From a checkpoint of a small transformer trained on Wikipedia: MLP 1024 GELU.
Each number is 128 + 32 x the weight over its row's rms, rounded and kept within 0 to 255. Layers, rows and columns count from 0. Numbers have three digits each. The size before them is the row's rms in percent of the matrix's.

# up: layer 3 MLP up, 1024x256, rms 0.0475, rows 852-951, columns 128-191
# down: layer 3 MLP down (transposed), 1024x256, rms 0.043, rows 852-951, columns 128-191
up852 103:142177177181084141159079120126130122137179099155127107111095079124158125107130125184147173089148094080084166101155067066060102129157135157100125089118127129193121134133146198153104227176105114
down852 102:116079076057178095093155154140122139131090172086138155134173142170140103147127131077135088195096160142172073135093143210160165114113136124149112145143115126112140117137120103102145002094142152
up853 088:102123116116150131098148125123128158071088103111178103162159172118128099145142133104078069102125079142149153103121134140192193111134138118109109201132107088099140186079133099125063184136189135
down853 078:137109138157090127130133104134117134147156130128089134117080100157136130133122098139153160148108181127119110168118109133060093123139089138162130119114151163142128086169131175127202096147094113
up854 101:154158165204168164136089155146116050144126148131132086097080168194167108233136175125152173118097137069116121061111133142172107155119115112149152103111144161093148147065126089105139131120140092
down854 104:138118104075090121074141086091142177110148090134144135137157108062130131026108114145112082111146146197161166191168132119067141118151143138130102113187129128171176113173132161144121151170134125
up855 092:113090071173169127133181149157086136164157079119146100088140141129148111158172061127159071100140137120186142033139113097121118117123131162104091178149116103073123153182149126154114129064122163
down855 095:148144169094098120142062093129165105100083153140102173156127096126091144084099182141093187132140093166081123240136111146107127126147129132152160037114138183159096115098135143127160156214132086
up856 113:145144120146074135177175131138168087154083139162102148080088144101184145124148175126135122185162084120135081127096152112145174095150141069037108170145088145100124093157083098169194173156074103
down856 101:169137132161107148141118110108105147103122103097141114140201108170093114144107130129170201058092141150118135095127092139103098179091099159114146138076141095151144170121152158109143132121092188
up857 098:187123109124163181141071116141113137099087138099087159134132071166116096123079219125145120133134142203113104194129126077120129089151138109114098163085095113129080121149152108169173125122082133
down857 104:069109123131093077116177158123126135147164109120158104134112159072148120142183098144100070129105104061135141106125164151123118168100101132143145094154193134099178150138085140100065126130191119
up858 092:123116107124123161131121092145100148156150124071125151128117153122097128151143133183101069102118109105124130131150158174130165125160145175128120125097134171172143180137100140121090135100137121
down858 114:137150141151155107094116150172114130117134132151111112119128094148171128124103129090138179163135145156133122149129092093153090138085105084145121135139123063087143075097185102145140110129111125
up859 098:102099098094104159113147124111125151145118164149160157114161176084143106129118123128061098092133100178156172163153129120112136083085133093105144079139116054078190145175176087176218160125105185
down859 096:189139147137142129142084121082145115099134157108071084141114069115107149128155118164190109146126140122091108143070152079116156139221066179127115175064141180119097108114145136069124141109168089
up860 087:152093083094084108090114021102175070133097109149122121163141127167131138112125135152116097120085089206165110145079199121017142125133127140129118181126149183152162102076138102128128181175137153
down860 088:123162174137163165156156238154084158125155165121130114075124125060138122136143133112152174132186161043077144118147055123205120134134173106098108094171102091110090177198100137113102046097117133
up861 092:132147150127104149117131094123134162108107127160153141119135100171205113182163143140130096176114138111148109159139116127145147101158103182164093147136147096073127067131108112150137139138097152
down861 090:115106137132174131162113189138131123151134113097132104151144152072095156120071128122107152100151125138142164093117158134128083149138129071051166124134130145212114172145143151111117100108108133
up862 089:127095126137117097136112143099114115162109138133204164124139174157111154133140134152151090098173111213113159116111197169086128146156130101108137100149109118160179125112148071165143154132125072
down862 082:132149115099143113110172144139174100111159101138026129161113111130124070125169120159098184195064137077111123136137056112167112087088131158106125169101155158119093159124116147082122138081138170
up863 095:131129099087136092170095129114127110089105096148101158150114174147085131148104136173141036166061117113137090144091133147113080152122127164097082148118197119135166113114148135187163174153075133
down863 097:154124166176132161083163111172134159157165140111167090172119075133172140146176137138083208074181182143099193108152087100133146077139120078156132103138063109132096126151128115094111101090148117
up864 099:100089153077125168144158094098090164094134133128147191104125145118146153161171154174086085098092112217129130186079116110197201135151104141164193178092138122086089141149179133175113166140106074
down864 107:148174123178109103099083166162113103170141116115099050176131103143114145106090079105164149145131098089135158074156120138090097106105165115061055069161119148162165126095096128098102079103154120
up865 095:128166071150114118129134132128152152139102160146100146122182156114088091087092138071103139112145148167160104090098130144148150110109133153157124108117139115106185163179108083168116116122077114
down865 082:131110176115148155102110138159129128155142099109204110120088109135154152151177115170138119117092105107099137152134088132104108157140148114113119161158090123173083090071138174129135136118154117
up866 093:127135138125132199130121096135124177131069143141185112121140131149170147205098111135120043140133103156141087119128089128130144065109102088144139124108093114165140141161189167133143118040110134
down866 102:113120122155161024124147137128122090129164104158095126146121121139107131088138119135135234115141143126122151143156150111165128168160154138095111137140139137093109144099069032133091113206128097
up867 095:120161114098142160121177083126090145141135151140186128088130075129119196099119181143143121154128097177115153115133178171127122145172130176105155147135163138110058102165207175123117150179117144
down867 084:147093162145138135134105144129120156133151080105101103164153136120121092156122074093110129090131111105156091159147108057116106097115106091076094094071092094153165125165087110149129091105109061
up868 096:149139149105117086186122136104136149136136164114159141161149192104109131163157145097085047121105087106105120176111115188101144112141100170100141127106158148136166142170085082123093145106195117
down868 094:120115146173170197088148122177113111125134062132098106112093059135151108100160108168150223139141155172160145124120107051145111119154135071138116137151119100137100090107184165115156120164098135
up869 088:109134127132123138121096176107126096141186097168157189075057091138164137168127114115109178182106167169113154139173112105125152130095141134116129078100117188134150189166164131179172162165119150
down869 083:153159091129151112123149107151132145086100153108130055152200165113105095103104151136141062071164094103124099126086148132154112105128132097109106160134149060107103113089097124073084104098163121
up870 094:093113090129166144059163064115067129101158124154160132147110105109101119104181133146159071123104167155164148122147138134126164147119119098093079095122152115087052100117138123051112117151103112
down870 089:172126144114131130203130174152184157122090133086113142093154174136130123117123135130103167142131068111071138137139115143157127108139110133156139125110130183142221158205130108187172119120128130
up871 107:138169164210099107222079082145191119131086202116148174151162075133129126068133155176136126098191091125092130121113128108125180128156125090039094180151098097102145129111099090178125154170094147
down871 107:113101128058143145010179138143070152104179061147122093107119146163051159140101113115128126141059186143166151129179134145145095149114097161215168124168160087118118161151144174124116110129137128
up872 089:178130095102149072169117169148125128124115133110090113092133185145150096092136127073144099119156080176179153131061116114164190124117122032101176108113093108129111083196124084155117163120107076
down872 085:103139138148127177097139108122147153154125127141170155147117088103126145152169149173126146157075148071099122101175158140104100147176125250114037149125158173139131134056142156114109107144144172
up873 095:121139079164060116133112110135165145131150129156097117149155116116131085145120090160070168097148117131134061081134131077158132097110130156108133180167153164127124162173086106077131142104145117
down873 082:169114119071140154151156153090107134107137124106171166118121091138143132099144187111148097141127103125185166208129124172112131084109125065108156112112097073140125110108176153121146123135103134
up874 162:136127122144148145130118170151117154159138144137120075137090130106140097144139117143125115102107138083115086153209141123166160137144120148121073199067108086129114115186139104137131103121164201
down874 205:143140164118159160186145124152156136116148118091127100140106128131170125135145129097171108101054146132128123104159098167105156169141202095104034196074122127129087056157176150112129054130150155
up875 098:104090126073153129103111120150141115062140127133120188048084155128092126117134075239158079150088118140132138116164112154127144137078126083163163174155087098139140091122122136172153158164122080
down875 115:168182111219131114145148135115093136170116124133135078180181102155153119134117164036097180091144165125165123131099144095118099124184116175088084104116180135098151182141132134111123106086109137
up876 092:104156205115087105128120189166134165141134056097145153110230157114140101102112084174054058153118119127084149092170103083154159059139108130123092139140142099084159120105105147133142101119039114
down876 092:147092079140176157111105075087127112099139177147122099148062109206116170118111199102144208116136123163168092183099121155107141180141134113132163112100112128162103122151173093127127150153198135
up877 097:144110136127125134138164116109144112153126142131102117159120109123137135127144145152181140017118102149145158121137097134097121110143114136121055195090087158115125124120139146084123115191156101
down877 095:155161106127160118141058128143115131104092146147144136121162154165156132161118126132077096228153160100085086111133189114163150137091189113140159060168170095106165119142125114188148166052118156
up878 095:080139105036146167102091132109158182109126127121164128089073093126093138134114134157192107120158124147097136105077140122086144122049135031126092134107090068085115129052124077216147161129113088
down878 091:155128148197096124125170122170153105161124121154090124157176129174169110133138138121042129130083134103142159132159122135183136141206087190129182098157151182156169117168125177102137115120141163
up879 092:128185104075199219136104083124158084104119101108130130080110184099119138148123061147141097127147148119093117183086137091131118118088112117146136126127128155156140066121203141196143105114110127
down879 088:135125126132059020077120188132116152192141149140154109170144083134141097132147185121146142123122132144162147074184103103103116115206143117089104144112120099087130195109037107075122166168133122
up880 094:117137119159127162132110159124119107097143127149102132128133070119122042203136100114087135118155097170153119175161115091177134146093127167190127173113094095112147119106108148098159179076149176
down880 086:141120128092147113141114107172146178163102122150150077139114151122137202077111179173119141160127169053118141049128149175064113125156129100050095121179166114155096160112135110125120077130138101
up881 109:119155117104102113129147122118104175090121165115154046131125130100173146180159189143136087141109141121099160105153152116211142035171156140164127153173102107063111103183123145117118134140093176
down881 115:149092095104138160107088149152190116171143130127119187100131136143085094113113090103177166158101101149157133140136130121067159205096137083103125138061155150176153113132163123135154119104112152
up882 096:106097148125201213105062074130130176116093116130144149153142070150136095079092177097132143129130116116119104123090175136098127104143111136127125119126136117168100092140175140138155126090116091
down882 098:152108128098064061166165185113145098140174147130120102125097186127108171163148094139132098121116108134123147137146092102171142118102119098101101153134111148090192174109080118090086136145137174
up883 094:163112069123104053141156088107121130156240172124151125153151135108175126116156133152092121105105065154136190109123114121075104181067140137085143164093097117146117161165082144184084132149123147
down883 094:101147188144153205066117167142120143118022089171096137123080095112066094117107098141167129125146196119109077133125151152197175068209103129172084108158150158101130107091163102074158120102131096
up884 091:139182175166111157143130148118117117123132093099067124145184095092123162117149108100159134115151155112131131128138101148184166078066126166126164147116140148131190133100144142100171133148170097
down884 091:111104142105133087132121123152094137157132169156196116132065178187138086146116142151091107143129078168143140119085114123065121150192144076089117142114120105121079114168136134151097111108077145
up885 085:123086123190120148103148095130161133049135130102147101190155117135131110138106156191142113095121144126105175082143148078090087143146131122143130168135130179114147175105158174176177093146070143
down885 076:136156161060110123156111166141111151216167166143124159113114117119112133145144117102103132142088100113111066171161115175189150096131095109119090120073108103163125055120102084045089136114182117
up886 106:139200181128135159100100222152156137076171085126118135077131129117082125132187115187093090169097179104091104132108076098142111087182111173145150134126108063199099143109157060164116158113101113
down886 115:111099090126120137160159054088106132156104173132132158132121125155181086162065140072158143116155097165166138122138158164131143120091152133132079118140138183068151074127105235108131115133171129
up887 079:147129139156140108126162130137169158124122088130082103176185155128158074146166141110141104115124111166100172139087130051120140141089141084100129109102157154136180143062119075102093094197057090
down887 067:111145137092087165140087129090099135120113194138190190099110103136119160134109132137112151132134143109160082159165159203161124117167140148144126137161099096148089093192150174159137171070167140
up888 105:148172164130091120157176165117152163074130106109139152068143140129121168178140099118022096148094124178172103147137086146141095082096118075171159131089131078151120133111158101160111110124074109
down888 111:112101101113170171109100124144081108176154123152126093174128135138128123109102140173213091116137112144098151138133161114099139137117178150065092075166124177104138080153124139161123144108171137
up889 096:129088182173171128119086150147109140108118138116131131121176134153155111109129134089156125160141087120111051088093159161075112152097102183118165105104146138059107139149170109103128112085118123
down889 100:156178100083095123144155121116117142148156107125127126145084121149103135133151114153076120105118173131131189205143084086147161079172169055142093127151167127182136094097099160138120153186146136
up890 115:118154144114136152120106133132127098151082127165165082154159124192113138188109125081128173040158124149060109078121091115098146150111131112111099072106066169085105164145127120132120051129129109
down890 115:140090088155117124133183137189113168120132127070096149102131126073172091138138174196104100169102142126179138171122161141161112119169111130165158178133190107172130086140140131126170205132107129
up891 098:095173153175035108153104126132134076201202100098113165055138146154082167149165040125127104115142099112118075136103119167149141159108121132098121121155141108104164095135117097165097141139155126
down891 111:167090146061178119127169168117113152075038137125137093161100067118165086106107191131088145152088112138100128135156125098122081102166159121125100088096117122134126172117167132105131121151136141
up892 121:129161143135091149128139121121106098099176135069140120133124086179115075105170117147120152162075125189182190103105128184112117104096138112106114140092109105183165121140149149134114118079129066
down892 117:150125123101157128141102159113155152140092144184119145116143125089152141165116182121134099113102124090108067099152158093120119144123119185171098112177153114114101135125110119175116127143111175
up893 090:136115143116132186137096221137130118139130147122097136115095101115113094188113114115189146151128119169119160147109108106154130103129121088103129144062112148124136081101114191079150147116096122
down893 087:127138113173100078134176039116132130118112113111143122143142139130121178111133141115075074097131118109130096107158154117135115125128111162112122093169144115159125169160156071152093107112172147
up894 102:158104170091186109135160113154168125125152110112126140130070138118125138141195158142156147132078126089132139152144140201109150104163154046099113158044074100155081119100106114168113141160152168
down894 102:124134136149078162121084134078095142133115118126159121147161107166129099106070096126127126110189149161153120094093139053172104116109110183168154103169162160096218106171145149096156120069112096
up895 095:140133175069103176056089134131136110118210109115162121113136115159101116122142139155121191077111094049090068104092113153107143084145114122110126175143158098144098114118173096119145087102157123
down895 096:126106089172133101185155124124117136145047156112089181119132107136112100139141151109128087153096162142158185129136140097114079168116154135184150086070114143136152143096099152121094134162102151
up896 116:116134187106146137052159163119122137135105139091133097121123076140163139115122102171120156082107128147189092078197065125128151065103105101112093123083112115136104091144139174091133078141132074
down896 110:134138099158097130175046125149186151101179167174151136136129149154109125173130172090132135141181104172053161098093145137105101131186138175143141116123125138140142118120097099139082133081097183
up897 090:159146121061192072106139175109141138168137124138171164145130122136094109142153122158089087115143187110127123111092125131213124092122108069152148141137144124127107121085144162168099165214091117
down897 084:097093142194065203166122096149098126116124128111098094121131151111168138109103147149169164098111100150109157147181153129047140185174165198119083141123106158135127142159087081118141090056169135
up898 095:129144190084098097120181150149107135161138089119210196124162124100157192114185148136119190183094120165152146068141071140120151091188118123188116104136110059118162109138163103126074153126097101
down898 095:123092114175145157125089126155162131107123109112076075123047133155132134144063087117101051071164126095114118176124190104121096122085130122075107103105153187137084162120100120121155091131177139
up899 095:148133099216098112161125128100099160171203187090202163130070117145179151168136117102119127160124134109117116145154177097130136088084116131150081089139123135137158123147161138134141109054062157
down899 094:136123174019134144087110101166153095051023085122050063154175143103098087077104125153141131092144124158120135088127076130150103161173157105085203185114126148129099132101107112146135170232166102
up900 097:146166167144129202125141111168126154114166171155173101096106032110094102147122132149066155075148078182132095135180119133072179118159132150147167094107137145078145127131121149084136156183175150
down900 098:095101086115137118119149173110109084129091125113119156129149212121154155108128157105205092188120143059135153136115139144141123130095133107096096171150119099177112131163125093181125099061075127
up901 092:142150117122078167111093052129155152077140204157158124094163101088111132130123125160111136076123086202062194151149134120115046112118122154084105153181093104087157100199139179179141150137126121
down901 083:121109148106155096127162195145133132155102075098129126148087136159121136142112101097166103194144146089227054118119130097141183154135177078152156098077160152167092120079122086070101095124129124
up902 092:164055096181193136170136161151110098091143114113126079151101142119096180072145128136163171145176085112141174177150178178106171103131128127147103161109133129110074109149133133095121213071129121
down902 090:118190162071104111121113082120152164173130114144130166132165113128159059164121106118097080083083155142124117112100083102132103154135110118100155100167137158129145124118127128143112050176138131
up903 092:117120151118095151139096210108135135147096141092149169169143163141159137157096148164174112098138122128140088113086112145166092138109122165087093118119135064176184126143109142199135091176135106
down903 087:185155094110160093085157037132109141088138115154103131108077100127109167140150151096090106166115146146110165149163162123101150130149153066167112127128114169093106156118147109065151180111096140
up904 090:146114130086102148106123124123084093116078151093127069118095115136143128111122078167196151107172103177097087085151130158185179125136130052170124144108109177170123154102153093142116147154111085
down904 082:107129124149156113150114131180171143190149088147109222114178145115110095156156164092066103124118123068120144136114144099088088144112067182091137106128131083091133121179103149138160087152129186
up905 106:101114121083065152078066146119130119092166142067143117107115104116099157124119142180142102139128164165089127152104131138174158044060125138156124197142103130128073108175089136186191118125069107
down905 089:125164113136179086176158124127136125142107097179107148153146122148124106150148123127121161147112125137138103074146080165143077172229105105082117149136143136192168115124166121044141122139131175
up906 094:135120119148105149178123176115076148163119092167136097123155128142123092112115109162114161071108049170161132115158106074120152084120129162120124200140099147135192125085094089154130126136211164
down906 094:107169164107142107085113079110162151076135163096105186122089098105133167123149150090126116210148179074097100107091176197124126157113114124126132104126167114114079140163159159123127129152055114
up907 095:095119205153105166102129100128124122184111157147125102069183137124106155186068140164152096128072116113094110178166136064065132086099128087166136092137206100114132181114141158145098070103125152
down907 101:178122083097177092163126133139133119058148116118133157163067115107146114065187130112082177115157123150144156090115110182167117166166121136083113134122038154149133080149133112115140174157134099
up908 091:135143187194079173058131178132116160189187172143175058089078053140155183167131117135098183117126145124141106121121129110146151093163120080126107123134100167144133123129126096145171130127119115
down908 088:119123097056166087144138070144148130109099105092113206151140211129114094093114167102136119111154120103096152128142108141066125134089140193102112098083136060108146126143155130112089119147123132
up909 102:136155131108135100147133108137089159098116109162171110147094110095200098132123064139142064122175099137141139110113157120174153072184152130063111237126123150043057147134087083143137135095092103
down909 099:160117126132148177088154137116150090133095155144112129103118128137044130172146178157141179102093136097122088115134148142065140180069083107203158067149118116168231143127174139140144139129148182
up910 132:162128120123061114175185196139113103114111148146076149120175097079167089124129117106094107087160164126113129159090107110100089119128106096070143176143115146129143134105140116161105133128122108
down910 139:074168164127153142090096088109105174141186114078186099173067185179143147117186115155132145131129110087151139121130098125157174122090156130190154102132163119141083136159090087108088154095105146
up911 098:131113131123129131110121159102064071181107101111144121136165157155150106112150169112130193059135178156146124084117132092101102091101118123114124148076074068139146139120165130154157090155126141
down911 099:140150111126131120154127088147194206094160137129123126139097107114109141134117096148130035208096088138108158192117110160126180125166148138152095110161186169075074131137112118134111158117164096
up912 103:116119145103145155116148125153093162162124175136127132061100140111093098089117167139102118135195103122132071147127134214118131099196134131125124130112078117116122064164174155110143103126052113
down912 109:147153107126117086161092143092144117142136095126134111172161170164175164155135076140126109125061143123118159082145137002167135153068118092143112120142166116111138188123083115133109138141208133
up913 090:115096145096137169078184176108101125123134113165061113148105107155098086147119097179140142116086099102110082093158149073109062167053135159171105167085123152140083124131146140161146106139111196
down913 085:157158062179138063157094119140143120122132129110159131091117145098184118107142167104107137126169161119116134173093068167123181123190153136080146119162149119106158112122070111072070121107150123
up914 109:142125105110091096103093144131144127059116165098172120102123120150150083101143095196109086177136122203109118116154179137191123090119144119144113134150076100190131148114097161156155169140048080
down914 110:151163101142145208160163124087166105170126068144091116173132130080119113162120107078158162107122110106186134151103094135107163108185060072073096158100186126105111146145122118064093072086158154
up915 101:120092147112184109092153104136113178121158104148148087119087115086136115153137142188131100137151117138118102132120123134181159049160153119086088143180107152103114138161105091150124198086058105
down915 097:134168115140108130167116141123130105157092168135093156148179115163095119137135104101127177116127127109128133071118134131113113136113119117162167115098121067178171118099146152096148107149175166
up916 118:124153109150139139110068132126153157123174158146106133160111035095083080165143137127130130120126110149142141161145144115103126138200153190103100192156170125145136169184126130120113140116181195
down916 127:100117158086157137128141147162126126134075105085122156101148160180186134139164097135106086093131105074131130139121091146176120148097178106162099128074099130114092096124155103108193099117155110
up917 100:119105086199137177176145128158141118119136163100082150158145126132156155144138154100129096175139111124105101161133168135133141119122127143081119153152137168117166179126098167139085110125122107
down917 102:177112156058114101092137142097119167111136100154200153103120173140151107135132116142142111139161158125161071118126080175147126138124143146171155076062143105181136045144163137157102096115166142
up918 081:144187134111151178050068157107139075118118154128114064115118107156107137092129097141149137045174125142136116104112034129138152101114131111132160146120162141102170137117182151168115224175112087
down918 077:118106144134110096226181116155089178130125087101147207111141178106133107147136166103078102185069135128114142150154228120113130154147126155159101098104087113160108122130064104096142042086149151
up919 093:167113139087144091147181113107069132114161096124106128171128136147167124093144084156169095087128080159146098126113100096118172141178159064123055170139069164059129129083176096134101172142099126
down919 094:126163126136087135103072154155186134129107165128133125119171124140107110147122162117086181179124117089090114119145142134133135109115105186143190096071160070214156112159090192132161109087116143
up920 104:115177132111106143055160101112161111141201142098102069097118124155099122138128120141148105166119143127091065088118100099130205120105131169124107102145155149118145165132179133098146128143151132
down920 095:118100115131158114177106156172111120092098093122159140152173140130123114109149153155107126044122143148151213146126107089125059106133187101099122174118082100183140094111138135166124131131093111
up921 118:136136105139102112117129107158127157139154151125152176117115122134120230126123161135164050091120152190140145064151089096123138122097113088112153041136067139119144042128122124091154100103126130
down921 118:145114144096179146124098161124145089145083093122126067107121167154146078140137117135061168160141135077128092122089121186129115133152134146132091190104172175145126169129160112181081177112132117
up922 108:176164131146098116164122115161169157152067121121104126108131089143076135147182139097144127137200144155079146128169112143161149128109092130076160122211088133184186175141140152094186109085050127
down922 107:064067122106142143115105169120065144118200121180090115165125135120191119109073141209128128129090099084127086088084103085109106097142140098138113099079166121055107124144150133175101147162178149
up923 108:176169149182148145100124096185161155121093108132158091101098149123159140169167126123121125181130170134090115142084114106099163132157111152142135104072166157127142138131115019100118092106078083
down923 112:090100105110090144166151169098126101142177124125117146144156125155106116074105110158114117057117096167186184098157098173157153124100134120158105122160105139103140128121168204153154168178181155
up924 108:146132187161104148143109085159099142091127109087151178127082054165137171092090158134110095115159139141058119081140082154086096082136097120068146114129107086079124135095123138098149132164145077
down924 112:125118099107159134137101199096137122149198157152165088135149187102127120124206161139171124163064117143186155174136114130152142127099143155166112176165140207143141077128101125130150142117155175
up925 099:106144097106160182134098125127100104141066106122117121124110146116152115158107129120089091113113153141155097131141101108171134093096113106107137179128095197136079168131128186166140123147130109
down925 103:163102124146113087121184102129138178141215119149148102130167095185112131117167116141158136151121114153099161079129134129103114160176144136110109099132168064107148114123115112094103109143145131
up926 101:119100119185082223097080149155150117113210117151135170165194146143132180145109128147172115164154124182165145125139154107140176083115090135158139070116114120157133168118118113118117139046161155
down926 107:160120132047155032159214109136132152143044140121146102115069106105103121142176144125081118094080131075090104138144105139118092170105158128082125147157139143118133100137160084142097118204084118
up927 097:146210163096124148117153098169115181090164115129123134120078109059113144109183120205113094107121108207103161135154120145115209101147137134054120145142115149158160209180096137129083133146053073
down927 104:124075089168156126148106192104115078154097139119165124104156153177151128151084134067130154148138146089135062134096133117121116117118142100188144091102127132097115029076176098131160172118209165
up928 112:114108179150076123120160133100147138145117105162176110164106149087146169129115093159103157133140071173069105094193129114157150091159144132178132083134069153132088127157146140127139144142118110
down928 120:107174078076200118085124109157144098104114125108116146091125101091140134106150135146060179118110140118182123159096127153141124171052111100087087144074150108141138136112092114110137165137126139
up929 100:167134103050147127107146134128111108201198098091117159123146104102133119145117123164084095163156175141094133121123154095140092105124141116120074131144087096140080149129099136067112107168173078
down929 097:091115119163076129164135068115168151060129168123130106160092117121095076129145187132148140098080065105161134135113121152111147161103122168126163101109110143094176096121117168177113125115129168
up930 094:112171113096084144179170225149124114106127135140119136078124080117202132098142075098132111114081190183140159093140081090112125143136134146078178127110105141110113119115139118106105138148094105
down930 087:127099173171181159098075055095114139148129129106150097176152176155067126123088146160115123149203059081125067173075124144130148100108134112134108144112149084173142142174093124135136136105168137
up931 094:136151111163153094133065162133131097132192141137087135149114109165148153126105174099087088121091134191156112159138087117161188136137109068119135144114159120134148128132148144098144140178102121
down931 090:105140129080093187112220134095130160105065105108176102125146135085096119127154135182128164144168132118089139065101146132112099113098121195127099092139118159129141146122130122160106121088147109
up932 098:142107118045182150091140135136120137122140155116135037132054115136099184139129149152126071164135157093147138074098107119190183062155135097090136099114146136131124092084086149118115150118144093
down932 095:103164117215105098161108141120160121138116110115131175158184139065185072120096119126115193105107085189105127154151164147104088169098116167176090190078105098105130157152153129156147104136092160
up933 101:100151144042114109146143065115088142050153089108148149125100110126146131132168110161118112151090151109141155174083129141179175072121126126123109220106193102101115107136136138151092141113157121
down933 095:158082134224144146120156234168130117182095179114130069135138116130097134149102158093138161089144113140118109076155092103121091149138101109116126108099097138161137119109105126086145106127106100
up934 089:132153125120114159159136133115092166105126137099138099097131127153126133109157078148134100078155117175078196116134097095192166146106136155073167091100085119147141113092113121191128130174173097
down934 090:145116105159150111106117143120171146155125106175096165168130143074118124122118176128122124163109158102152087152122156154082128086163113078154088179168142154099106145126147114074126131093095156
up935 096:111129226072069127174149193113149126120151079171159152133089062124137151113158157126100105176108117134071073106104092174069120169146135156084153184142133074168137138100145131100112122165092131
down935 090:138119046170187172076133120127120145093149166109112146113175197130146145137081113073127113131136162170180146153181142101216135097092135074155105116096128137090145135174066138165141109113129105
up936 096:130106111100164100122160121123163094086168091154114150139119110144115099113127120128137131133165197118163113175100128162157103089127160099161098155133120042125067059194118121112139088095062104
down936 094:116152154150086173119097145116077141192078150094154091115160141118146152135091138155112111100059078170116119088178127089124147154101111142054137086099140217099189205061110125145112169136133165
up937 094:116121109030168176083125115153097143151154122105122066057137154071146162108129124149111086066169158156133138198092144134125093069119132047133154137111103152131143127157167134143131109088160134
down937 092:119136178203119090166090158109151126127105124154120158200126113200110059151128143138130156182080098113127149044161127168135106174134141195136111162149140085119086089094105137112105164173107153
up938 096:135094062148149098101159149120177070135127128119111168184139154129168081203189138153105087214090168084158065116048148110175165152147125148162112108165144136197073167135134142166170139155110108
down938 090:093158160091084170114127151152089139117151125107153104098116082114115127110081094095172148088133128144095199110179081134072091112087139141104135145079105158093213107072169092099122111140109155
up939 088:111186141134119127131147142151126100127088086132091121180145093148098101095106186114125072196085122191135163073081154109107143187121138073116085096089135157202153167069125168104097069194141167
down939 080:132085126109118160110134126123148152120173200145190121094105171112161149141144070144113199054194128078112082168159094124152131087161151179136141160133136100086088073183150092147166167080110065
up940 099:143151101098099129100114136115136101071148205119169081136065104122111136102132191130152108173120210070087095136121122090197151109114136159117103146138105148136121156111099132121175136133192145
down940 096:122087124169187133177109105152152147185140113162128144127160134139123103115130072135131100079156123174117185140140138157058114143167156126108121125138127116104119075149140090158106107114066128
up941 095:169156113102139100142159132095168108135159114062140106114109110094170102120173142106075092149170096162142097137102126135133172105106126115178148092093119070118147107148194080109091160098085154
down941 100:112114127162091174101107147154124145145088160172142114108134138117077146120055129149164196108105169115124126086165171124143109138133118152061135193119156186153110121092072144168135100139167108
up942 097:116217103107120164171167085142145191091164101119155134138103100120146111127113067146144117111117104145052118141118131153068155091119148160056116139143109110126088117078091124064180099181109130
down942 094:146087140142126152062092190096100119155084160135141137119117128148111114146142168145110122142117134074202149165136100077166099110091098069199128125070111141138172127181134109165128180114152141
up943 102:129092119116126097054159185107133091122136139109159146107125109193098131102102125112165138133095160102144086161173092173077133224061120131119104170114123103175104113134110186153143104119128142
down943 102:143175127175119134210085068155127130122126121152113097136129109035172116133186138126114128128136100172130188100100164086151143027181081131115117097114117178075119147138127103137121153124119089
up944 115:129142173143179132098097113120147121102153137171130060141157099110086107122099150147147133164131129143151172115143091143139112058134122134137115096130071105079099131162104111066121110119067158
down944 119:140125117138103146074105166143140161172104103102111163131109098183137114167166140088119103107078163115143160150129135113061097144106148106117103138093219138140149091069195160130089138205178148
up945 111:131171079142179136160103073118112126070211187131185098140105117071141162143124125106155121174078146174146138139125149130215117072171152141117146146120133120073123142134093111114121121125127124
down945 120:102119157119115098094096203147152157178052121091087138111146102223115105130143087183105124065179094128163135128113154134072132154100140076150076120113128135144136120088205132152109148145088139
up946 093:108089154056116156163072131131155127090131090090183158103172104105121133040139122164074120168111096185148143096133095145101158087144122119155159172100127094151149116171104171121089227146128169
down946 094:183155114192138112096167158115125116146121145165072103136083161145100123215128117130170127098118118093130115146101154132139101140153143175118065102121158146104076143078168093107144047119157086
up947 083:132111155100119136133150068117101131103159129161187184096081065161071091061130103141123149116135128143088184110168126107093049120109131093121118123113144174147102091138141101193083163126131108
down947 076:106156098145179109107119168119157121168133173113071057161158157109177144179117139149109085135107141108136056161104133163153194108144121183143125132143103074112167163161109129068151106142147140
up948 094:119109158097128114120160090168168122171154117139103144101113119106081130138139105163100142151194108147160143159129157148127138083021082083118162093164155144130146156157089125111149134073050167
down948 095:112127103146112139132130182142113120081090139109150138138139137095169131134106152105166081093066126137095108071171082114137117165224170189124097147122107117134083148116165117163121133172193109
up949 095:151161111129117134082187072106128165127195175036153162155100133109193128163113154170168111056159165060127112122120085108178186126118135155103067120103103175141115149160126118143108087097114110
down949 097:123118124112136144174101152132120107113066095172126059116155132138074146115152118137090120177106096210116145149128192098085122118131105075146198113126151070093138090113131141108184160164124140
up950 089:149089070069135124112204127143108141124198116158135122190148157090153106134207161149159112159115115090167129074118077141116108114161135114043091173130144100188106139101051163162121133116135134
down950 086:106148177160131149121054117105147160147088116090124130071120080152111129140083115117093137111133148189069140199144176122125141122120147185207174117097111177070168090155231115105127159135152135
up951 092:137173164082112179092103122139106161100091158105109075130104122117122097139134144160140065123135105077074075135121141183129129124114125093120105213109139100136120173099176099115197099209103080
down951 089:112098089164138100179169145112133110114148095178149193107136125175119136107140099104130185121081165184152185136134084067136135164142157201145156068149126150110169065116098130124093145085134176